config = dict(
    n_layer=12,
    d_model=96,
    n_head=3,
    n_kv_head=3,
    head_dim=32,
    d_mlp=256,
    vocab_size=3372,
    activation='swiglu',
    norm='rmsnorm',
    norm_place='pre',
    norm_eps=1e-06,
    positions='rope',
    rope_base=10000.0,
    rope_fraction=1.0,
    qk_norm=False,
    attn_scale=0.177,
    bias='none',
    tie_embeddings=False,
    parallel_block=False,
    init='normal',
    init_std_qkv=0.0674,
    init_std_o=0.0,
    init_std_up=0.0674,
    init_std_down=0.0,
    optimizer='soap_variant',
    lr=0.00813,
    lr_mult_qkv=0.7,
    beta1=0.95,
    beta2=0.95,
    lr_head=0.00587,
    warmup_steps=200,
    schedule='wsd',
    decay_fraction=0.774,
    decay_shape='pow',
    final_lr_fraction=0.05,
    batch_tokens=32768,
    seq_len=128,
    doc_mask=False,
    train_tokens=82870000,
    steps=2529,
    dataset='wikipedia_en',
)
Each number is 500 + 25 x the weight over its row's rms, rounded and kept within 0 to 999. Layers, rows and columns count from 0. Numbers have three digits each. The size before them is the row's rms in percent of the matrix's.

# layer 8 attention query, 96x96, rms 0.128, rows 38-63, columns 0-95
136:509494504499501525481491515490525518509479482505521509472489513555443494542468499507470517528476492528513497487513505545530500501572486486489512468490527495478503536471541511506536481500504503538459488482439512523519509526465486480538516487489462477491503497488485462516564448528481515503
137:527514498502447505546495498506518481492514480477532504478502487492481478462490489508492515501498526518508507494523481476514533545475469513500507512490467499452519530517520451535545533479509498442467492466471433546519511504475507530515518513481521494463504505505494515488523481553526449465
131:504503500530491479499501550501486526481514496492460473490507549530517518508505468531503509495490479461496483520494495500519489528478523510503540475504537495456495464523472532499502518484515579489505494492512426553495481529507471492526489485525525469483519470553476495501478528481443473498
140:563512473477500498486527515517484500485537453499520514560517479530535522489464541519514502531521553489518497498544455505459516537519452501509489483508495491503529454501521498469489524492519492499523525471515544468475527469518486509503512500522524511515496464545486455496511530513512501517
130:472567528520518500508507449496515512504521475507511495451510503540518528505490493487483532509503455501492505529501512493456524518548515520483526483531475532547516503515466548498466480530556477467563514466533494473496523481521493498509534502465515506517509513483464504513469527496504490481
125:508523509482482509547526478472537449484497495517534485535499477564481522472496483522517538444480495468510513527514529521458499519486496513532455454519492460522514469538502475487510489530514518488451498499482481511480494506477467504477524515451513498510482496504491511520523513541470544479
129:523512563510491494495523431488506516508516512537483497499496500466500473491456550495528479508511462492522509481527497500569513493466558480497492510472493515492494489458525521466513524516500503474507489488510492485524511478551453480545512474515474533490518522500474536541524485513476488465
137:490520501444516519486553461509506497491490520508564495504497498506517510481478481513526492456452473516488493467470490508489507505539527479462515468462481516508479517513547514450478501497489545486508473473513470523477458523519561502500527467498496546518507485465478465457501494500516500517
149:517486496515513475497508487495506510477460527499474490505470499523515464561478484472507498500487561553467511535483443524536472506448533499456482488528515493497480504493541523458496493504528481466528544503527469492531497509505542475535484502461498526516514488480503483518486537518519495533
156:490504479529476521491503531509462507483476466472525510485488486482498525467502437480523480540530490493462535506491522469487525517452496514462487512453486512485501475491527484465516503541516551499521455503454509487528523488485493474524510501471533556453522488504489461488491525537500472520
074:490476509522469511450497489438508482496517517548483498465486499520517538492531498465515490532484460513526466464525496487484509541544490479503475513493504492491481557516533516485507565517502522504494479555522475539547494513517496479488467492491481511472530498508472500476544521508475503535
067:518500492513515486476524520482509482523521507497496481556510525531519484524480510511506519461486534490489497514505468554482506471474529501502513545499555504484522496494587495490490531529562475531514531501458502512453542512519474492496510483533500505495498463504493445482517515534524515516
069:480470523535488495495493508525473497478511517474497484513480482437476496473527528511525478445495490531469510504485542540529513455540494508523514481481487516509520439543485448530449523459524497525502490518479500504486486510511513530461530475521545519513492495512506526473511484487542506478
084:501513498536504511538460495480484524491520475508489550517519465525534477487483528489526479527518493455474508523502505472486499502512456522529452452514540493451519450489437495490511495467522491482505476479508480474506473470521490547474515481487534482483461470536496467521511528477511495491
079:542495524503523494501481497501554472549522474518496509468472533540481535515500457489484541480513505541502496488460458540481507511540467487484556479527511528500528526503514518522494495506553499502511457460512493477519498510503472551508476490470482521505500507472491499522472502519443520500
112:492526474471514465495482488546490531476511512472470514526524530489513466495520555516507457505505510493495461494489496504526483473445494483522499470493522473481496467509460508521470513445470524507494506467505464473464486490478508526469492472496535470515459456509492518517462508457556529501
100:498509488519475514492518538544508501490498525442523490495503497567485488498526530495498509519500516491488435527453519524518530499456491515479458476461480464502520490542505477520522514497483520515474510486457462504464478514523508563495504481469528517496464504503501541507544492522533513490
089:521501537482507500529497505492501509510478507494534489498503485462506482524438522501508511496459485548472508472528525527470499524535473505506509526483473493497489574490469501500480495491547482488483448516506534514499480519456490505567498493565504520478536504514461521501493485532456476512
131:497523506496472479505483522544508520501459531462535463476538525524501539496513431499496501512500498498560525447478497521558517496489462481475514536493504477567539490530468469493463483495465518515484505504482498511504485500481486511530481515480457483505478481508500523491539472493498491500
136:499548526531521490539504466534520486466537510532490477502506554464562490514525520449497492517511500526498470472486500522498525504520497506472468497432529507474497541519494516534489522504501484500529528455470513507517493518548507536505489499509490505486487525464490557514513473521473485518
151:513511497536523514501413489480538508513497529518543502531484507515491525526515539497490481409510494529522474483505485480503501494517490467481529449539492497452519468448484482495504504505492533521480505489464476502485518495510467513522523504487473490507500513491466506482504526480462546510
143:489489513479513470495484500443504470479500500527506483464501503465495478496492517543516488507499469519496473490504527477495518483518501466551541471543537530489487551485482487515491475435567523493498509471527520467482461509483500549481504544489499478499517475464526516493472462474532504494
133:509489508498516504513515548484534512484496534507526500488479560529494514529510507523491466441509498543482509519553501504496498521473483528511506524486510500454485527573520481513489474497478506497512473507502508500541504511509447554479515509526518536527518466520459513502484448484472536525
128:527513483527518478459484438549514486522506493529473481473486503504502481481518501484470477488511501487513553473465514467506492494496511495521477496501535500500469465580515507477520518504542514533483501492511538493516518462504475485519505536474500487466463473451487457501548514472523521472
145:503520491524515446523472516529458511505521482484488527483481486489492527543484507494480475492480478525484480518527558563484473490548497511528495496487531497531496478484490542486522471475461517534463531549440514510493478543519493527465512494489485490473541480493476487518512505478465512494
136:479523455474527490547479498499501483471511486473531468490485491494527459542470483517464525491489533471520419511505544467512463488510463490516459508516493499485482503547476500497462518502524483475495495510459489504474521515460466519483512478527479511472536517487461487460496473484516478500
# layer 8 attention key, 96x96, rms 0.13, rows 38-63, columns 0-95
116:520485508509513509493482483529511495519449496521531510495440547535511514437482505508504520526498511525521496483495507479429537514533519480520517506458529501512523479474497522524518527487511452488517473541533526516524477492548478509514502535499453482524481489481501456473470538505496503481
106:487513463511468541457524544525516484490513505474499456491503453538477506502502449516480525519467502502551490473478479540471529498482473503516484469471499494460526556501474503511491499522485480522484504467499488513490487473481486507477504465478481512447499493489544527520540476546470485473
127:445515498502471502522495466528496537486479495500519497474471505461500508541512497503511497506548517499479508518492505499520523478445523465512524478501497510497538436476536604491467492483486500506502498512494462490497471504482472512476534516505486514506542455508479532537515489474524509480
133:552478549537523531523516457479509513488540457512505489509510500514507538514475520480494513476501484475465505540488499482478482518521487480516500471516484507498470414489507522477492523486516545532500495480522478451485529478463493519493517513522522501499448494494521476524454535511464521492
142:522535484498494513518486487528524462521518474534475516461507538498481502501521454482477506488516502521500485474512495494467505530562495510527511461490478502491510511502439555516526493511551440473505483474515518481511536479537505489484494529487527564514504487483506496486497538548488455504
140:483528447471480494484482488462545482536536466498519499466512450497555563504477490499507491505484473458482553517538503525474514506518489552515539532491485525491511514522505492485502489536485491527520494497498489503482512480486484507489505481458530523500480473490482567490506509513453524505
136:506519508497482528483482509480562484502487530486514505458557515501468457480485479512511510452545505507479459495482490503543465494483511470485521517469513513519530466484479499512489461534496479503492530492511461532503485476485530426541506476507456492487461497522473512530519481527514499534
135:481505483526487474513532523492521483530468513528511444483498464478464486447526526502541492476476479473469435511491508529493489502528515509499531489511458504541501532495563502511496476485514512510558482523516525521502462512460510527524492534489492543491502500468535482488520535522511502516
152:501492492516535528530525501477557553479483527499489493561525480530490464514481468474505481454484527521505518519495496530509505539470511501486517506507513516474474512510484544465490565535471470507564506520472535500504500535509525464492495511463476518506496501505482472534495525531511486514
149:503511496540509532547518468523467454492517475439521494519517523466509492430529472485499532484492510504487529492486530515451510531466476485507479523493524526480531489513552490469513494546492508486504478492513479503555500438468493469493533519482523483490514503490493498490504525520534508488
063:510490486511535490491534467508545483528499544484501506521478527504523486504556496456516531465518488465467491494569546538507490523482485486469497488474547497541490492497516470495480508480482470505473507527539474520491501465466467522455496517495460497503474480474475507495489489556521513515
071:480465485525484487460546490525465444480500480508512500488509448535476545486493509514490497535464481492514493479520540541524468503548529547534513551540479481477492484536459472478519499481522493492502503481487514493538498450476503443485494512492492491495483477479489527505503515480511470498
068:494509513505526500527492472492498543484512535527498507552510543535497524478446526532503495562497519543490489534531494541482507511441486503489518511494530509476466484520459513493539520554489502527513572499489494527484528475523508454485491521488489500472513478491511505544511498509488507511
065:429507547512475498469503511525536511492461467553508437501488480489476469487481528470533462492497486502538517546487502478508493473459529488484502482491534498503494512479495498500478498501485494476480527513507490501522541491530449466477509552475474453517486484510476495486499496505539468530
092:483489549468493540474555481504518502499503476488523475511504501565513493529487464525518524530527521490499521546476490498483528530478484500496479502519489537511528502475533491511519490499525495549523434524531507497515516475512452509551516472516465490485491514470530439472491477498496516509
093:487513500524520510499488495478501479474506465533495531555545520453513491487479491466516478488455496525485509480502540462483451479494522493487498485475472531497475522500508495487497532520467498463488496543480477496521570475503531441480497476447532488489498545481488510472529503509501466528
111:491470527503518474476528504502523531464478505471512490532501527522480486528485526482483522485484497535472494508506466528581468500497482505510505484485521502502475490546474466489515521483527528577475520544504496517486512531500478460522489508522464501468501475467446496557484508490498524498
130:473519478500432525497484484452500448432539481493502480508510505482523475507498551514484495498484543514533479476506506500516506498497513493499523445496455499503503546520504471492519527503481540460493515516484531516485501480469528506486516475537502469467484502508479474527522487535542449498
152:495549462503508481504527553516443499497514517458493478472495488491533558514479456495497506482490528513546483522466457527510476477484527492496517510480487462522516496496489475507462477509465512485482536483469485504462514529496530535469506476463469499497538487507515497489487532544467533474
136:505481488519505483488486496523517522504528528571495523558550496501472515504509520488521502466526499482470461468495489484487485490518563473499507505532503498475474536517540501465487492486501489495478499455508535512524521479531518526505497504512485487523497546469458531448526459554515486511
136:528514439504510497527490497511563520524486483520532505461502499530484476532491491539527488485497481525479465504504501538492489492507472518536478513537515470478506507477457491477482482479483533502495562461455481510489465524504462531484479490512494525482526522459509488468536496452497550508
132:482515482531506468519505485503510515479521517502485465484450545493459480546497539535476478507460498514505495535495507510525501518507467535519525492519493499537495524489462489519486463464569479504479493515535504489520463519499502513490505534505489466518535466499430502463479516445472509487
140:490504505478541460479509505559504502502456470544519491484470548492484491492472516513501417500504469524527552486498570532499498487481474482473515531465513444515486478470520505518473502483455505494520496464497501485502481489481497536494490468507489498506477486478478524511496512540499483489
140:500495491523521532516488485529525505471510532516524522470497488462475532475478484494500548483493501451508561440501465443547507492502498458468536448499501490519501477503479470493539514454489506525487514491488490512528518497484519452490505513479514469487533483511522520451502518484502533523
143:502473480522545495536519475527452509543486484456493527477497486455481550543512469489480512506498471511478505499459541508533459466524513517469463506492523526508439500497529546499500497468475495543500504534463505479508484516461501509492488487488506511465499507498487532460532477479480484518
144:498521482480496471506471517518490485476478464501495475479514502526517532502487525485466489496477538495490492501512499494475449491504482503498517490499537459541472488565520486475489466498513472484509518561492504544491552504505449495480488451506527479482519432481487461492526507517485494562
# layer 8 attention value, 96x96, rms 0.133, rows 32-39, columns 0-95
081:482565477521523489467516519514501491518471500548523492490536468531496534567527488513511459481479476497503483544484497490496512496507514517505466495502516527535496473520508509506470508515504472476558521554488502474492476500529499447497535461467482532510475512501468486540520461492531509487
082:474517527527505516510496503497491582490511526519463493508457461506499509527511551479482501514515545473488508461526500498516513506475476518506462517510541504507536514484489504486562517478505494534487551526520502484497527539482505481526540458488533530477490508497487548487544520532524496490
084:508566512538507503538502497510538487493489481472513476449526456466508468550472539509455521514488522493516495478497492462483484513527516523514496519522502432490472479475501516502506479514536467507504497463528470528535505496490538465551475470537484509491485510521524488526511518522490494523
079:507490481458504502456480521486477487521520489470518508518562524515500530507569488506502501538510546507518487489511418522512497519482446474464511475521491529529555475511492490500496508483491496530499522490519551528526492497481522520489477492500485522462487505514508488507513533454543497506
084:515518520470480485472516500501531504505488463467499511507520482471498493525481513554477494511483515500474508478475483502515538461537481459441487482484464476526490457519496538475493539500502469498509486472499523509488505487527489467551533535487501472469472497445508445506517534443528503509
092:478506489520531471534498504513503480479509520477534515528497492457519469469456529516496539498450471514510483491501500522495505522529471454463519490485490481525527499512528541515491487475505490536462480452491496466516538477552525457446493494520448479504497508496453497511492519479487533467
081:483540503503523469494496513487490493490481463515497457483504462501527513528473521454493507558512518518509518499490466530501527525498464501476486487490463494504490537499471466501594468517518438503495527483501481489466497489472498458493504513483514511493482434512543492501488492508531524529
093:449512533505504444552481513502521509510537508499487470506519513484468470513514517516482480514518508513533492520477498536484477553575513476505533493571522541511501509496513522502554520512468535493506474513491490495506536485481490481437526509477478508507485498507506457514469494516511493490
# layer 8 attention output (transposed), 96x96, rms 0.174, rows 32-39, columns 0-95
084:551503497518491468475470498471523492476532465542511465500496502495500489506484482528521529504489492510462537504487494467515463528489468498499501500541506490499475450467527509525495446468528463504479477498449515483503515485476527507511499577523528495457497462515525448453496501491502506511
089:554497493477500493461547489484471471526498518482493523482498569487500493505520487503508503477517453522521508483509533472457493481509496495496552516497451511514495457451425492501507489502458527492500452509512554507465522519503537514501493509529529490507504520478502483521492505525474490464
083:484493482491493484526513506518463501500527520516507522533506574525495543503491455434485498513539451479497474476480511506522499490458491507531521493473504504497530481499503518561514462468478458510511550568504499495511507469508489526477484494476506470516485475500504535467485510492543509505
078:491509539508538511485550471512523548464512475519525508437509502521537484515551494503462496483497507469483552542492531502491480481536505504481457475518485470491502494518466487475491508469513516494492508483494503468494491503531516568467497477504511540556520530484496505517474506492502538468
084:499515471500503503508469498493531483453539501515515495474535489494511488535482546501501517531499530456471459525525522528504495481551471506516517435517503515503507523481506466498473447469454497530501500510524454449531499487505523531458518503521511520531531495501516549478486499481517496536
097:523468497474508485541508526515511495483495489510522488507513485500508500475495498476518503480466523493491495515465478494496514480510480554495452541496461482489468500518443511517506515541422502484529474545506465506522509504473466469483541488490500506517500483484511523454449549465511475553
090:507491525478513491531502500476495450545494531491543525494508543490489480497549494525519449500472477487464505511502542453547486484494478490472517503518557521477491445505497513503467442490455535480491486504534501482512513508504525496498482491489525471495465534497512518526509515444496505528
097:514477513518460543502514507527483480522506507490498493510466453468466504482537540497528490495470526502526498459479508459473474451522484493532473512491485459463512497515476472460501492518478435486452531499498540489532526503510503529485514479434491472506476502480523528489511500487459498520